From a checkpoint of a small transformer trained on Wikipedia.
Size: width 128, 2 heads of 64.
Architecture: rotary positions, no biases in attention or MLP, untied embeddings, normalized queries and keys, a norm inside the MLP, value embeddings, short convolutions, an embedding shortcut, capped logits.
Training: a variant of Adam for these matrices, 185M tokens.
Each number is 128 + 32 x the weight over its row's rms, rounded and kept within 0 to 255. Layers, rows and columns count from 0. The size above them is the row's rms in percent of the matrix's.

# layer 5 attention output (transposed), 128x128, rms 0.172, rows 73-125, columns 0-63
size [108 115 103 102 100 107  98  95 106 109  93 104 112 109 106 109 103 120  86  90  93  83 112 107 120  97  92 114 119  94 101  94  94 103  94 110 112 107 103 110 108 117  96  86  98  84  94  96  98 109 110 111  96]
[[173  72 152  94 150  87 101 159  57 114 152 150 121 139 150 125 127 163 103 107 168 109  93 110 122 102 119 128 149 194 110  84 165  99  71 132 183 171 117 164  74 133 176 113  65 123 151  52 123 179 143 163 102 134 151 158 175 122 125 216 122  92 115 151]
 [199 134  77 166 164  31  90 135 126 121 149 178  74 139 134 158 140 135 144 149 168 128 138  93 170 131 149 136 146 110 124 174 130 139 137  99 130 105 116 144 129  98 151 159 170  43  85  75 128 154 142 125 131 159 187 104 101  97 135 173 141 126  96 143]
 [ 47 175 150 134  99 103 160  95 105 110 136  79 149 102 145 142 144 105  99 102  78 134  88 111  76 140 122 105 101 128 128 158 124 165 106 158 127  88 112 139 143 135  99 100 133 152 153 147 140 149 171  76 131  83 123  63 140  99 153 148  92 153 127 148]
 [ 26 176 129 136 145  58 149 111 112 130 144 115 199 118 117 215 123  71  58 108 136 138 150  84 122 164 117 143 138 151 113 141 167 102 154 109 112  86 114 130 164 101  89 148  98 141 133 156 127 189 122 134 158 130 170  34 130 137 137 101 170  97 178 162]
 [145 121 118 161 149 193 135 144 131 157 132 111 227 137 107 170 128 113  95 103 204 107 170 100 129 132 100 145 129 134 117 119 154  85 135  89  96 118 124 150 119 117 129 140  67 104 152  83 106 204 136 120 100 121 181  77 145 118  94 138 177 108 155 132]
 [119 139 101 112 109 200 138 106 130 189 129  75 137 101 105 135 137 117 117 186 104 108 155 176 158 135 124 114  89  79 109 127 103 126 151 166 173 171 115 149 189 112 157 120 150 173 137 172 164 100 127  90 143 124 112 123  86 137 120 123 157 165 157 102]
 [196 130 148 136 117 165  96 119 131 106  95 156  19 137 114  56 154 131 187 128 100 172  83 164 107  99 177 105  97 124 130 118  90 139 126 164 103 131 112 147 123 119 173 126 171 145 123 174 180  70 157 151  98 125 124 169 115 137 153 106 102 152  80 125]
 [145 105 136 110 132   0 111 123 117  64 177 165  42 118 161  54 114 160 122 166 137 135 127 131 130 116 108  94 112 173 124 128 119 147 118 123 158 179 145 138 110 102 146 128 125  80 118 106 122 131 131  90 162 123 120 167 135 134 111 155 133 115  83 121]
 [155 105 118 140 137 239 163 190 184 120 142  90  91 128  77 105 135 104 157  49 110 142 106 142 126 137 145 140  99 117  91 136 103 182 139 185 114 180 175  85 165 105 149 122  97 166 149 142 101  71 169 145 130 146 132 177 101 127 136  84 106 115 181 101]
 [ 77 124  86 116 181 159 156  99  86  87 100 135 115 104 123 127  87  91  91  99 100 147 119 151 123 114 145 107 132 131 173 149 102  93 131 105 135  53 129 156 123 135 130 131 172 164 199 192 171 100 121 151 126 107 115 113 180 130  97  99 126  91  99 108]
 [201  95  72 110 136 186 143 146 181 143 106 159  97 127 157  76 133 119 154 165 134 132 155 162 157  92 114  90 107 111 178 141 110 150 110 118  94 121 149 111  70 118 140 166 177 119  90  70 114 115 130 120 128 146 124 192 109  98  90 125 136 151  76 108]
 [117 157 123 191 124 200 151  71 151  98  89 146 133  80  85 147 179  93 152 127  82 160 125 174 114 150 161  95 117 108  73 171 129 125 132 165 124 132 112 159 141 143  78 155 133 150 174 166 117  95 159 103 133 110 101 147  54 118 140 125  78 144  66  96]
 [109 120 187 145 186  69  90 155 111 122 152 149 157 106 128 123 143 146 130 129 175 158 149 113  88 152 123  94 161 142 117  84 133  86 140  88  52 128 138 127 101 193 104 164  88 124 145  88 135 166 174 139 105  90 120  75 133 130 104 159 104 119 142 115]
 [115  83 143 136 140  35 102 103 121 137 139 113  91 119 141  94  91 179 107 164 152 186 113  56 109 185 132 102 127 213  97 126 119 117 110 100 149 209  94 153 155 155 162 154 138 103  63 169 157 145 139 113 162 118 129 109  98 141 144 119 126  93 136 135]
 [158 145 103 114 123  75 133 154 127 114 114 137 167 121 175 141 163 176 144 166 145 109 118  97  79  68 120 161  86  90 134 116 134 107 147 110 138  76 143 146 147  83 147  93 185  69  94  71 129 150 120 132  95 146 123  94 135 130 133 158 199 142 129 151]
 [ 72  96 165 109 106 167 168 130 111 219 136  97 135 174 139 125 115 110 143 214 134 127 126 143 128 122 117 132 124  99  44  68  99 109 152 142 143 162  68 138 181 142  89 125 105 146 104 182 125 112 172 119 130 106 149 131 140 143 178 170 106 152 145  97]
 [204 104 121 103 101 163 119 127 152 139 108 149  76 145 155  82 159 185 149 196 100 119  81 158 161  73 120 133 116  73 180 110  99 142 161 101 129  79 125 143  93 122 109 101 167  90  97  96 152  94 130 125 104 182 109 149 144 123 122 177 133 167  90 149]
 [100 137 141 132 145 234 122 186 116 120 123  41 115 120 173 164 103  92  88  86 155 109 120 128  73 122 107 106 102 145  91 103 157 125 111 181 136 164 102 181  81 148 121 147 122 149  93 126 136 113 140 118 154 116 133 150 134 138  99 177  83 161 153 157]
 [ 87 119 152  95 135  40 113 154 101  73 154  98  79 106 148 118 136 103 153 105 113 114 107 156 118 112 130 104 128 130 115 125 132 144 116 139 128 145 141 129  69 154 110 140 117 195 149 129 109  71 154 151 131  99 106 191 120 113 108 122  74 148  77  99]
 [130 149 121  73 130  71 113 141 122 141 129 142 134 155 109 171  97 106 104 143 133 104 115  99 171 119  87 156 163  97 129  92 133 140  96  63 135  33 125 104 145 117 147  68 149 101 126 140 106 171 125 141 125 158 168  66 163 120 125 148 183 127 174 152]
 [103 120 108 178 164 220 125 116 124 145  84 105 222 141 123 178  97  88  80  76 179 100 151  80 138  94 128 166 163 162 103 143 144  80 115  71 115 115 109 144 157 120 133 135 117 130 141 119 121 176  96 116  94 119 143  87 185 142 110 139 169 140 164 145]
 [166  77 107  95 154  71  83 127  94 111 164 113  58 134 121  74 137 186 186 175 117 125  88 173 141 109 125 129 142 129 161  99  90 135 115 117 126 138 156 115 107 128 181  97 138 121 137 125 156  62 126 146 140 123 105 217 102 112 133 134  79 110  73 132]
 [207 157  80 119 105 113 118 140 192 165 115 188 127 163 135  80 132 120 191 165 114 156 148 180 146 102 140 131 148  64 175 147  81 112 133 122  82 100 160  42 138  65 151 133 182 114 119 127 148 162 128 130 134 144 150 120 136  74 109 130 124 119 112 130]
 [165 130 171 124  69 177 132 180 147 133 106 124 144 123 135 112 155 124 118 141 136 141 109 137 131 134  92 139 137  82 127  65 124 101 186 141 143 112 139 150  97 110  93 141 111 159 156 142 159 109 134 175 100 151 113  79 138 126 110 111 191 161 171 114]
 [142  90 122  81 115 149 124 160 135  80  89 143 116 140 151 157  38 110 108 101 109 125 113 105 179 132 140 191 159  96 129 121  92 160 110  88 162 139 107 115 139 107  71 127 141 143 131 117 111  84  75 183 115 152 100 196 177 171 134 155 148 149 133 155]
 [ 67 139 155 138 119  68 171 139 127 164 148 140 193 130 120 171  94  88  63  99 144 140 118  85 126 147 158 119 129 169 100 119 152 114 158 118  94 127 112 130 174 123 119 122 104 156 132 148 105 216 123 132 142 133 164  31 136 132 116 129 184 111 189 164]
 [ 77 130  91 110 135  29 122 110 105 127 139 120  88 109 119 101 173 146 189 155  96 133  96 137 139 113 138 107 137  93 131 163 123 151 130  89 110 117 154 116 109 164 154 143 151 164 124 120 104  79 147 111 117 111 122 187 145  95 153 144  86 171  76 135]
 [175 108 132 105 159 216 119 157 197 134 119 114 127 129 142 134  46 105 139 109 132 131 193 143 180 135  87 175 122 100 139 103  95 122 126 124  98 152 150 102 104 105 103 171 122 116 135 144 122 132 133 178 150 113 137 170 122 104  76 110 152  92 153  86]
 [125  94 113 113 143 203 171 149 166 114 116 193 117 159 163 160  66 125  93 129 116 163 116 124 103 110  89 103 105  75 169 168  72 113 153 133 163 195  68 139 166 134  83 166 176 155  87 146 122  98 102 166 170 152 123 190 171 172 131 140 132 103 116 181]
 [147 162 125 145 143 176  73 107 103 103 111 110 134 144 142 184  48 134  91  83 121 119 115  95 123 132 112 150 156 127 127 114 134 130  96 142 149 106 111 127 172  58 131  98 154  99 131 182 157 154  86 125 163 151 138  71  93 144 125 126 172  93 120 153]
 [126  76 150 174 138 136 146 118 128 173 133 165 119 179  94 125 142 172 152 100 167 172 112  85  94 126 162 134  73  91 129 135  72 160 167 139 115 121 155 167 173 147 162 144 101  99 145 133 148 128 132 142  77  84  95  67  88  93 189 132 117  96 137 133]
 [189 143 136 166 107 255 117 154 128 142 103 113 181 151 105 179 125 107 106  96 182  83 141 127 143 118 106 144 137 130  89  85 155  98 130 135 150 103 102 148 115 126 114 130  91 107 187 102 111 153 132 121 102 147 145 108 160 141 114 150 167 123 150 104]
 [144 126 114 100  91 163 164 147 149 108  98 100  85 102 159  80 184 133 203 110  91  90 101 158 134  88 119 109  98 104 126 145 125 154 127 160 144 104 172  89 102 116  99 133 113 180 138 124 131  85 146 103 130 118 126 214 131 144 126  94 121 158  98 110]
 [159 121 134 151 136 219 158 163 115 164 117 146 113  85 123  64 195 135 120 148 114 190 101 138 119  87 171 147 117  90 144 102 123  86 126 185 154 110 152 151 172 149  82 155 170 129 106 138 139  98 247 115 119 104 145  74  87 133 132  90 116 129 143 109]
 [ 78 176  95  84 139  48 113  92  80 127 173 113 152 149 159 204 104 130 109 157 124 122 111 139 155 146  69 152 138 125 174 126 124 121 104 100 153  54 121 147 116 103 138  97 134 116 154 111 135 147 176 127 211 128 150 128 161 101 144 159 121  86  99 196]
 [192 151 123 133 124 225 155  96 101 169 105 145 118 113 160  92 186 165  87 168  90 166 185 143  98 126 166 141  81 120 160 147 150 133 129 199 138  78 149 158  89 149 157 150 212  86  88  90 132 176 106 102 172 105 169  66  99 107 113 133  91 110 135 121]
 [133 110 137 125 120  73  87  96  83  61 128 134 158 143 146 172  59 115  66 176 166  76 181 118 153 150  79 177 141 149 144 106 137 101  96  84 169 151 110 118 127  70 112 125 111  69 159 147 156 183  72 147 128 160 129 122 120 129 145 155 166  74 149 126]
 [ 73 119 162 144 146 181 142 141 149 118 108 142 147  97 101 171 107  67  78  87 121 103 191 132  93 149 143 109  98 135 111 158 152 152  96 161 148 177  95 126 120 186 131 151 114 179 125 121  66 131 122 151 147 127  81 163  92 121 175 136  91 124 169 158]
 [140 170 152 116 147  98  79 161 151 117  99 202 138 139  88  86 125 146 142  87 148 158 163 198 110 119 157 151 128 127 100 115 147  96  92 150 151 165  94 100 101 175 160 122 147 166 139 182 107 115 145 187 104 126 117 135 127 110 139 146 133 137  71 105]
 [156 147 134  94 125  29 118 116 161 120 131 130  62  99 142 145  94 143 183 106 134 153 112 105 128 179  94  95 138 135 146  77  88 141 131  73  83  82  92  91 136 128 102  77 141 105  60 112 121 172 114 108 118 111 129 128 141 130 111  90 158 137 121 133]
 [117  84 105 134 119  59 122  96  58 100 153  53 135 151 157 132 108 169 136 160 124  92  94  95 101 104 120 119 207 208 134 103 169  92 109 116 145 170  96 124 129  98 149 129 123 157 152 173 170 151  67 132 119  87 130 139 175 177 116 116 131 102 113 124]
 [ 87 111 134 136 141 208 149 136 160  85 111 126 115 103 126 143  50  75 100  53 142 133 105 131 122 144 145  94 150 160 106 158 102 137 109 144 143 190 112 105 142 135  68 168 104 182 153 145 122  79 117 116 135 147  88 196 137 161 124 117 132 126 115  85]
 [206 105 109 111 128 232 133 157 148  93 114 169 122 153 161 126 132 157 116 121 143 121 111 117 102  96 110 114 151 157 125 135 160 119 106 160 175 148 122 120  81 130 119 149 140  97  99 111 124 122  92 152 132 178 144 181  93 152 104 145 141 120 127 124]
 [196 109 104 112 133 160 106 129 122  78 111 139  34 107 161  77 140 174 165 150 100 129 115 166 137  94 126 115 116 102 139 137 106 151  94 129 167 163 144 126  95 131 140 123 170  99 112  85 127  80 140 108 134 147 117 226 138 122 128 153  96 163  61  96]
 [111 176 140 117 104 136 146 151 162  49  96 137  86  97 117 133 178  99 123  95 138 113 158 145  94 117 141 106  72 130  85 173 165 135 129 181 165 145  56 167 105 168  77 169 107 120  97 109  94  89 170 100 107 147  88 158 127 158 126 162  93 148  72 124]
 [ 70 133 103 137 126  37 123 152  71 129 147 111 142 120 138 169 128 147 109 176 175 133 105 114 100 126 106 173 131 145 121 113 128  98 142 111 126 109  74 102 223  99  90 148 110 139 167 188 136 133 134 158 104  92 130  46 123 162 153 163 175 122 137 149]
 [182  87  94 103 151  93 114 125 148 117 127 155  36 105 124  81 101 151 177 159  95 158 128 167 136 103 140 139 125  95 167 149  75 198 116 129 106 123 140 123 127 103 146 106 182  99  74 112 135  70 131 135 124 129  72 197 100 112 138 131 109 141  71 129]
 [  8 140 156 138 175   4 118 139 111 140 155  96 198 125 109 175  98  94  79  86 156 133 141  89 109 178 127 168 151 176  80 141 163 102 117  99 104 166 123 117 163 143 124 147  81 156 147 183 121 151 120 160 131  94 143  70 111 117 142 113 142 110 166 142]
 [ 77 138 122  90 134   0  93 145 129 116 141 104 165 152 136 134 136 121 114 195 177 123 150 115 149 128  79 156 133 117  94  99 141  75 135  80 137 112  98 139  94 114 141 146 109 127 162 135 140 163 148 156 103 157 123  76 163  99 126 210 171 138 128 134]
 [103 142 107  94 116  66 143 136  96 165 147 146 154 134 166 177 133 105 119 144 112  79  69 165  89 102 122 107 131  72  80 156 114  92 146 166 153 147 120 137 119 131 189  68 170 182 126 120 117 149  94 139  95 144 135 165 207 131 143 221 167 186  98 139]
 [177 111 160 128 149 105  99 121 124 141 133 169 123 178  97 116  83 153 103 142 127 157 115 124 143 160 147 148 143 139 113 113 112 111 123 125 125 136 103 129 175 102 165  85 133  78 144 173 130 154  88 162 123 161 151  68  93 133 147 142 155  81 134 149]
 [125  86  97 115 140 202 138 138  94  70 119 114 101  67 103 134 153 104  97 110 123  77 130 143  58  85 191 126  64 218 137 106 123 109 151 150 126 159  99 138 135 163 107  94 108 178 103 120 135 108 147 116 107 109 110 186  89 108 119 146  87 143 145 101]
 [199  87 105 100 114 165 146 138 123 118 123 149  36 105 147  55 107 149 136 161  91 135 119 180 119  97 166  76 110 149 161 136 112 158 112 173 153 166 125 141 106 131 136 122 163 131  90 103 146  71 113  95 134 145  95 211 118 143 124 145  76 138  78 117]]
# layer 5 attention value, 128x128, rms 0.0994, rows 74-125, columns 0-63
size [118 107 113 115 110 101 102 109 108  95 105 115 116  98 104 104 121  89  86 104  86 114 110 121  97 105 112 121  97  99 120  90 114 101 115 117 106 102 105 108 116  98  80  94  82  89 110 110 110 109 106  96]
[[105 154 131 108 133 123 132 149 115  94 124 132 169 129 126 195 127 118 109 177 175  87 136 109  91 156  66 138 159 177 139 168  72  73 117  85 121 118  85 157 109 150  91 172 141 154 139 126 114 117 140 108 126 155  95  93 138 112 139 153 167 138 120 111]
 [120  93 140 153  99  89 161  87  94 158 112  96  47 104 111  59 136  94 128 108 140 127 123 126 148  71 168 157 183 119 109  86 113 137 142 171 231 132 143 109 179 105 128 126 107  82  97 116 149 137 152 108 117 112 135 150 149 135 151 114 130 104 139 143]
 [127 148 170 138 124 150 140 125 111  96 133 133 144 152 122 125 140 147 131  98 100 141 159  90 146 141  91 175 143 213 130  99 157 144 136 150 125 112 137 125 160  58 175 155 168 145 178  89 128 157 134 142 185  86  35 132 143 162 151  84  75 148 127 146]
 [110 179 157  97 102 158 113 140 143 126 164 107 151 159 171 166 142 143 162 143 111  85 154 105 145 145  47 167 142 169 156 121 200  88 139 120 115 100 130 185 117 123 118 142 156 120 173  98  85 117 130 133 157  89  82  90 127 172 151 155 103 115 141 102]
 [159 169 120 138 151 116 126 109 151 165  51 102  51 119 194 137 163  94 123  72 153 168 121 124 106 119 212  95 141 143 108 131 133 116  99 157 146 148 120 114 156 121 153  97 143 156 101 149 173 211 143 145 111 159 160 148 110 117 148 149 137 145 166 111]
 [120 125  94 132 148 127 146 136 146 110 116 134 107  88 130 101 144 139 100 134 166 151 113 132 110  88 137  79 156 159  95 154  92 165 118 153 149 144 135 132 155 105 128  99  78 111  95 181 131 133 116  94 118 154 165 164 143 132 105 163 146  81 153 129]
 [115 108 138 167 131  46 145 158 143 105 132 172 171 126  83 116 144 121  96 175 138 108 124 100 103 118 193 160 114  93 105 168  86 125 100 125 134 137 138 148  95 178 121 198  91 165  99 136 131  76 120 140 120 199 104 118 148  95 130 127 217 122  65 127]
 [162 111 143 164 169 139  97 122 121 153  53  98 128  70 186 167 141 190 129 134 136 137 100 147  92  99 140 137 129 116  91 146 184 130 105 175 124 119 108 138  90 142 143  86 126  62 103 131 135 177 158 174 125 130 105 125  84 183 102 116 103 180 101 156]
 [146 118 117 149 139 122 148 109 141 169 105 152  75 123   0  87 123 163 152  91 132 162 131 118 157 148 198 127 106 160 111 183 129 174 138 116 222 138 128 189 157  65 163 166 144 147 156 137 139 136 146 147 220 128  86 125 134 143 117 118 145 170 101 181]
 [110 186 113 107 122 127 151 166  91 140 156 142 188 130 107 123 103 144 122 129 150 121 128 130 132 151 129 111  54 120 103 157  99 119 113 135  90 154 100 138 104 187 138 151 200  89 153 133  88 116 119 169  88 147 140 111 117 151 123 189 177 151 120 141]
 [143  93 138 135 124 118 173 153  86 110  90 107 107 130 114  71 115 136  87 135 186 131 137 141 181 106 146  84 213 154 119 124 109 157 161 103 140 126 132  95 155 124 125 131 114 113  95 123 143 180 127 131  67  78 121  95 154 147 141 125 101 131 176 124]
 [137 190 135 125  86 130 152 162  96  84 110 111 233 170 131 145  93 154 100 113 141 118 142 115 156 142  41 149 117 132 154 123 119 114 103 121  30 126  91 119 136  81 123 155 126 136 176  84 108 109 120 100 123 161 124 136 188 146 116 169 126 132 114 136]
 [170 130 108 140 108 148 104 116 141  82  93 158 165 109 109 136 129 138 107 147 145 105 157 144 140  95 212 145 154 102 147 134 123 152 161 114 117 161  57 129 170 143 216 155  92 112 133 104 164 125 114 145 108 161  76 116 177 167 144 124 128 169  82 125]
 [121 207 151  85  52 168 129 157 142 125 160 172 129 206 121 134 117  81 135 128 132  88 145  98 124 135  55 140  77 155 139 123 107  98 102 116 113 105 143  64 116 153 111  89 152 111 101 103 122 122 146 121 158 130 170 148 124 118 151  79 141  86  88 129]
 [132  97 107 114  89  96  72 137 165 129 123 108  97 132 255 176 133 148 133 165 141 134 144 134 164 164 122 142 144 115 100  63  86 150 127 155 163 111 132 135 153 158 114 101  70 118  84 156 120 145 128  53  80 147 198 148  83 122 130  97 109 126 228  81]
 [123 132 106  85 103 125 114 155 141 143 159 141 102 155 128 138 143  88 116 137 111  91 113 120 126 163 112  74  69 125 116 119  74 107 121 120 177 120 142  77 125 160  94  92 155 120 124  83 116 103 154  84 140 175 198 134 128  69 109 115 199 111 138 116]
 [153 200 165 146  82 110 169 138 120 137 129 106 171 107 146 171  88 106 135 128 149 121 144 149 124 138 131 125  84 110 109 116 172  94 162 189 148 128 118  57 136 113 138 149 137  84 104 117 140 154 108 133  78 128 129 181 200 126 117 125  87 124 226  92]
 [122 146 157 185 149  67 169 129 119 160 138 142 198 128 114 107  67 154 108  97 119 137 112 137  87 103 129 120  82  80  55 143  65 153 160 124  89 153 116 131  82 138  89 134 116 114 147 120 143 134  82  93  69 139 107 191 147 131 125 171 131 128 169 132]
 [116 161 145  84 124 129 136 131 161 143 143 142 117 139 130 160 181 112 179 122  88 147 123 102  66 148  86 152  95 150 117 136 131 101 107 153 167 104 118 139 160 108 112 111 176 135 160  85 114 135 155 123 178 130 182 123  98 102 122  97 119 114  72 140]
 [102 158  81 123 105 159 155 122 172 140 148 137 124 184  87 168 133 107 164  87 116  64 154 111 154 124  85 144 101 138 147 140 150 115 117 144 182  82 128 147 109  94 135 161 157 146 186 131 115 136 133 127 151 120  95 131 149 176 153 138  77 123  74 100]
 [134  83 112 129 129 157  87 180 165 149  82 154 152 128 154 126 124 150 111 187 115 108 116 110 111 144  78 108  52  49 107 166 159 113  96  52  88 155 164 146 143 146 122 129  97 100 115 186 130  92 114 134 131 179 139 103 123  71 138 136 182 154 122 129]
 [ 98 129 115 112 196 142 158 148  92  91 128  94  99 156 112 179 166 133 123 138 142 151 126 115 139 155 101 107 120 145 155 152 143 134  81 142 118 128  90 221 153 115  56 146 162 115 129 127 105 120 102 113 142 150 143  71  73 132 104 161 145 136 135 163]
 [122 158 162 106 136 158 105 137 139 110 144  86 127 152 204 150 149 114 171 119 116 167 130 148  91 188 124 117 101 137 184  98 141 103 148 134 125  80 128 124 132  81 120  98 141 109 105  99 100 128 129  81 135 102 161 135 109  86 102 148  81  90 205 118]
 [ 98  90 111 136 145 169 101  96 137 182 162 140 154 121 116 145 121 176 132 148 102 102 115 130  82 183 152 128 102  93 161 109  79 117 179 124 159  61 102 121 113 161 111 144 143 179  96 105 133 115 104  95 137 134 149  77  84 106 148 139  84  98 116 137]
 [ 95 151 173 123 136 132 149  94 162  82 132 121  84 152 113 144 147 145 151  67 136  91 132  99 129 141 107 188 215 150 160  89 155 150 164 207 111 106  85 149 153  79 145 140 122 126 136  89 142 143 114 129 135 122 124 154 102 180 139 110  82  89 126 141]
 [129  92 127 165  86  63 143 137 138 153 121 143 133 105 118 116  90  61 117 143 107 130 115 124 114 120 125  83 126  93  56 117 105 163 114  80 143 164 187 147 116 184  94 136 124 121 198 177 124 171 124 127  81 148 126 135 149 125 120 157 143 162 125 134]
 [134 142 110 122 150 131 133 111  79 151 138 109 162 134 103 166 119 232 145 122 114 159 129 158 104 184 143 129 141 125 127 146 103 127 120 160 143 153  74 152 105 129 191 146 124 108 123 121 136  99  91 166 105 155 135  84  32 145 144 160 126 183 120 172]
 [147  98 114 134 137  89 154  95 106 167 125 127  70 132  73 136 125 133 111 150 144 110 123 111 167 176 196  89  97 148 127 168 151 172 144 153 178  98  96 187 153  94 140 175 154 177  75 111 108 160 119 124 144 112 124 124 107 154 136  92 155 146 139 110]
 [137 136 124 104 142 174 153  83 156 129 153 120  98 134 101 167 178 127 123 139 134 119 128 127 139 118 147 142 172 164 129 153 182 114 142 133 209 101 123 156 169 105 171 136 147 152  84  97 179 126 156 115 177 130 138 110 146  97 144  78  87 137 128 137]
 [105  49  98 102 113 127  51 121 126  94 109 127  85 102 160 177 100 150 157 158 154 129 126 119 150  98  96 129 190 103 180 120 124 180 122  98 133 125 143 103 162 143 174 163  67 128 129 145  98 121 151 163 156  99 146 108 144 158 112 170 115 135  81  95]
 [121 150 149  80 138 198 142 132 123 139 186 114 150 170 209 188 127 138 166 143 122  97 137 124  83 143  65 129 132 166 158 117 162  53 133 160 129  40 127  97 118  98 108  85 120 147 123 103 104 142 149 104 114  95 120 142 147 111 120  98 115  96 168  72]
 [142 141 135 171 115 125 119 131 100 150 135 147 142 128 154  72 123  94 141 123 101 192 113 134 108  96 153 104  93 107  72 106 113 163 145 116  87 160 192 124  74 165 124 117 127  72 129 171  94 101 123 172 113 171 124 135 137 103  86 106 158 130 141 174]
 [149 186 161 132 102 144  97 151 125 115 122 117 141 149 149 174 154 162 146 135 137 171 148 203 184 112  80  64 162 190  93 123  99 134 103 169  54 122  90 146 100  53  99 107 123  74  67 119 115 135 158 125 154 157 157 150  62 110 133 108 160 137  48 130]
 [125  91 170 133 156 135 179 117 125 184 150 167 104  99 123  93 128 102 129 155  53 154 138 118 103 154 102 148 133 143 125 118 161 120 132 131 175 117 138 159 191 122 140 122 102 103  83 124 170  81 129 102 199 107 116  88 115 124 153  58 179 100 138 161]
 [120 224 135 100 107 150 131 156 105  84 176 108 164  97  51 126 131 129 122 113 145 185 132 217 135  95 129 122 157 101 158  99 111 100 162 122 162 173 134  65 203 141  99 124 155 119 122 100 130  99 146 175 108 112 151 138 104 139 122 130 179 118 120  94]
 [122 105 107 108 156 178 136 108 137 162 146 149 188 151 135 123 143 153 116 164  98 148 160  74 124 191 125 192 108 121 197 140 115 109 125  92 159 108 117 146 131 182 152 171 155 215  88 101 136 114 126 131 173 106 150 116 164  98 122 143 146 158  74 111]
 [134 128 137 146 103 118 142 106 103 130 137  96 110  88  90 101  86 146 119  98 165 155 126 128 154 129 144 143 142 112 149 119 112 135 126 168 104 120 138  71 132 174 151 131 158 113 138 176 119 188 135 190  89  98 139 145 106 164 110 188 101 140 122 104]
 [ 67 130 131 119 134 116 132 144  99 123 165 127 136 118 118 117 164 175 104 139 130 145 136 157  72 103 105 120 153 126 131 144  66 115 107 140 101  74 178  83 170 140  69 141 118 137 126 153 111 154 104 140 139 155 136 139 142 142 103 170 113 132 212 120]
 [133 127 117 127 104 116 147  78 140 110 157 179 110 172 138  95 148 129 123 142 144 133 127 103 154 106 165 126 113 146  84 151  80 165 147 115 108 166  78 139 172 123 158 132 100 103 188  96 150  88 126 135 111 172 108 104 133 115 125 105 107  62 138 177]
 [138  77 113 145 127 171 109 108 183 130 153 165 112 168 105 101 106  83 139 183 112  84 113  83 188 152 187 120 127  54 127 149 182 133 119 130 160 191 139 194  72 124 122 112  77 182 132 163 176  87 108  61 131 132 122 154 155  86 157  77 101 145 119  94]
 [158  83 127 180 151 111 155  97 109 174  71 111 141 106 105 132 100 150 116 129 135 112 124 108 148 110 233 130 110 143 113 131 141 168 162 150 116  88 102 154 103 131 191 173 158 125 137 114 120 143 135 148 116 143  86 118 159 154 127 129 100 157 103 168]
 [110 131 141 113 119 185 114 153 124 126 177 135 233 156  96 140 135 107 146 170 148 138 136 138 117 129 136 143  69 111 152 161 179  88 161  75 101 104 140  84 112 155 172 156 153 131 136  82 103 137 121 154 125 110 138 116 152 105 119  89 156 161 148  75]
 [166  99 112 145 119 105 169 141 121 141 133 139 134 118 130 154 118  81  91 158 133  99 107 163 140 110 159  92 106 102  81 169  49  87 140  84 138 135 113 113  95 185  62 130 134 167 112 151 123 121  89 143  85 167 171 150 136  91 126 147 202 138 125 105]
 [121 142 153 140  82  63 156 151  60 136 133 143 172 128 142  85 131 139  74 109 162 106 141 147 128 110 145 142 121 161  82 127  30 111 151 128 114 102 159  48 134 136  97 110 129 174 120 114 114 145 116 102  77 121 105 155 169 165 123 124 134 106 153  85]
 [118 151 151 128 124 158 102 104 113 152 162 103 176 204 118 108 126 143 115 134 117 134 154  79 112 131 115 170 105 134 128 125  53 182 108 149 156  95 164 131 121  89  98 125 145 209 106 114 176 128 142  64 155 135 168 133 157 117 141  87 141 171 166 129]
 [117  90 111 124 139 127  85 157 110 174 115 178 125 111 108 113 112 140  70 153 146 125 102 119 143 117 138  74  83 147  90 164  93 131  79  96 167 181  96 102 107 185 131 137 177 110 114 157 145  95 128 142 127 205 170 109 102 131 115 147 176 148  90 147]
 [108 144 141 150 141 122 118 112 121 102  94 125 165 147 126 150 121 178 124  99 100 116 137 128 112 126  91 173 165 134 134 105 150 161 134 159  81 117 123 141 115  72 149 163  99 131 161 112 132 160 106 145 130  92  45 151 148 176 151 154  23 155 121 155]
 [135 172 173 107  90 148 144 143 112 109 101 138 165 194 183 171 114 152 127 107 127  42 148  85  40 213  78 156 112  95 147 116  76 104  96 145 119  82 121  84 133 135 116 119 141 144 144  86 123 172 114  85 149 135 123 127 132 129 135 170 104 105 161 141]
 [124 147 154 116 135  49 184  94 172 143 109 131  13 145 145 129 110  40 124  97 145  92 112 101  87 174 148 133 129 120 120  84 169 121  89 169 194  63 106 108 127 127  43 110 100 148  89 161 152 149 142  55 107 139 177 173 145  90 137 131 127  88 206 125]
 [108 101 121  84 160 159  85 103 176  94 127 118  85 107 101 144 183 197 124 146 155  98 107 121  86 150 112 146 187 138 172 138 128 128 129 124 171  96  93 131 157 127 140 111  99 177 112  98 157 142 153 118 174 134 182 127  98 112 145 114 134 129 121 107]
 [150 140 129 162 128 150 127 145 155 173 111 125 147 140  45  72  75 134 105 130 153 105 140  84 207  91 137 160  35 115  88 173 112 113 120 131  89 153 117  83 133 113 123 150 153 107 160 156 115 171 129 146  98 144  91 182 124 151 111 143 177 175 128 110]
 [124 107 111 146 137 108 112 170 133 150 115 155 113 108  99 114  95 129  95 163 158 121 104 141 162  83 232 102  78 103 105 144 122 121 152 130 136 171 107 107 115 172 128 124 145 134 118 168 123 136 124 129  87 170 184 174 122 102 126 142 195 154 127 111]]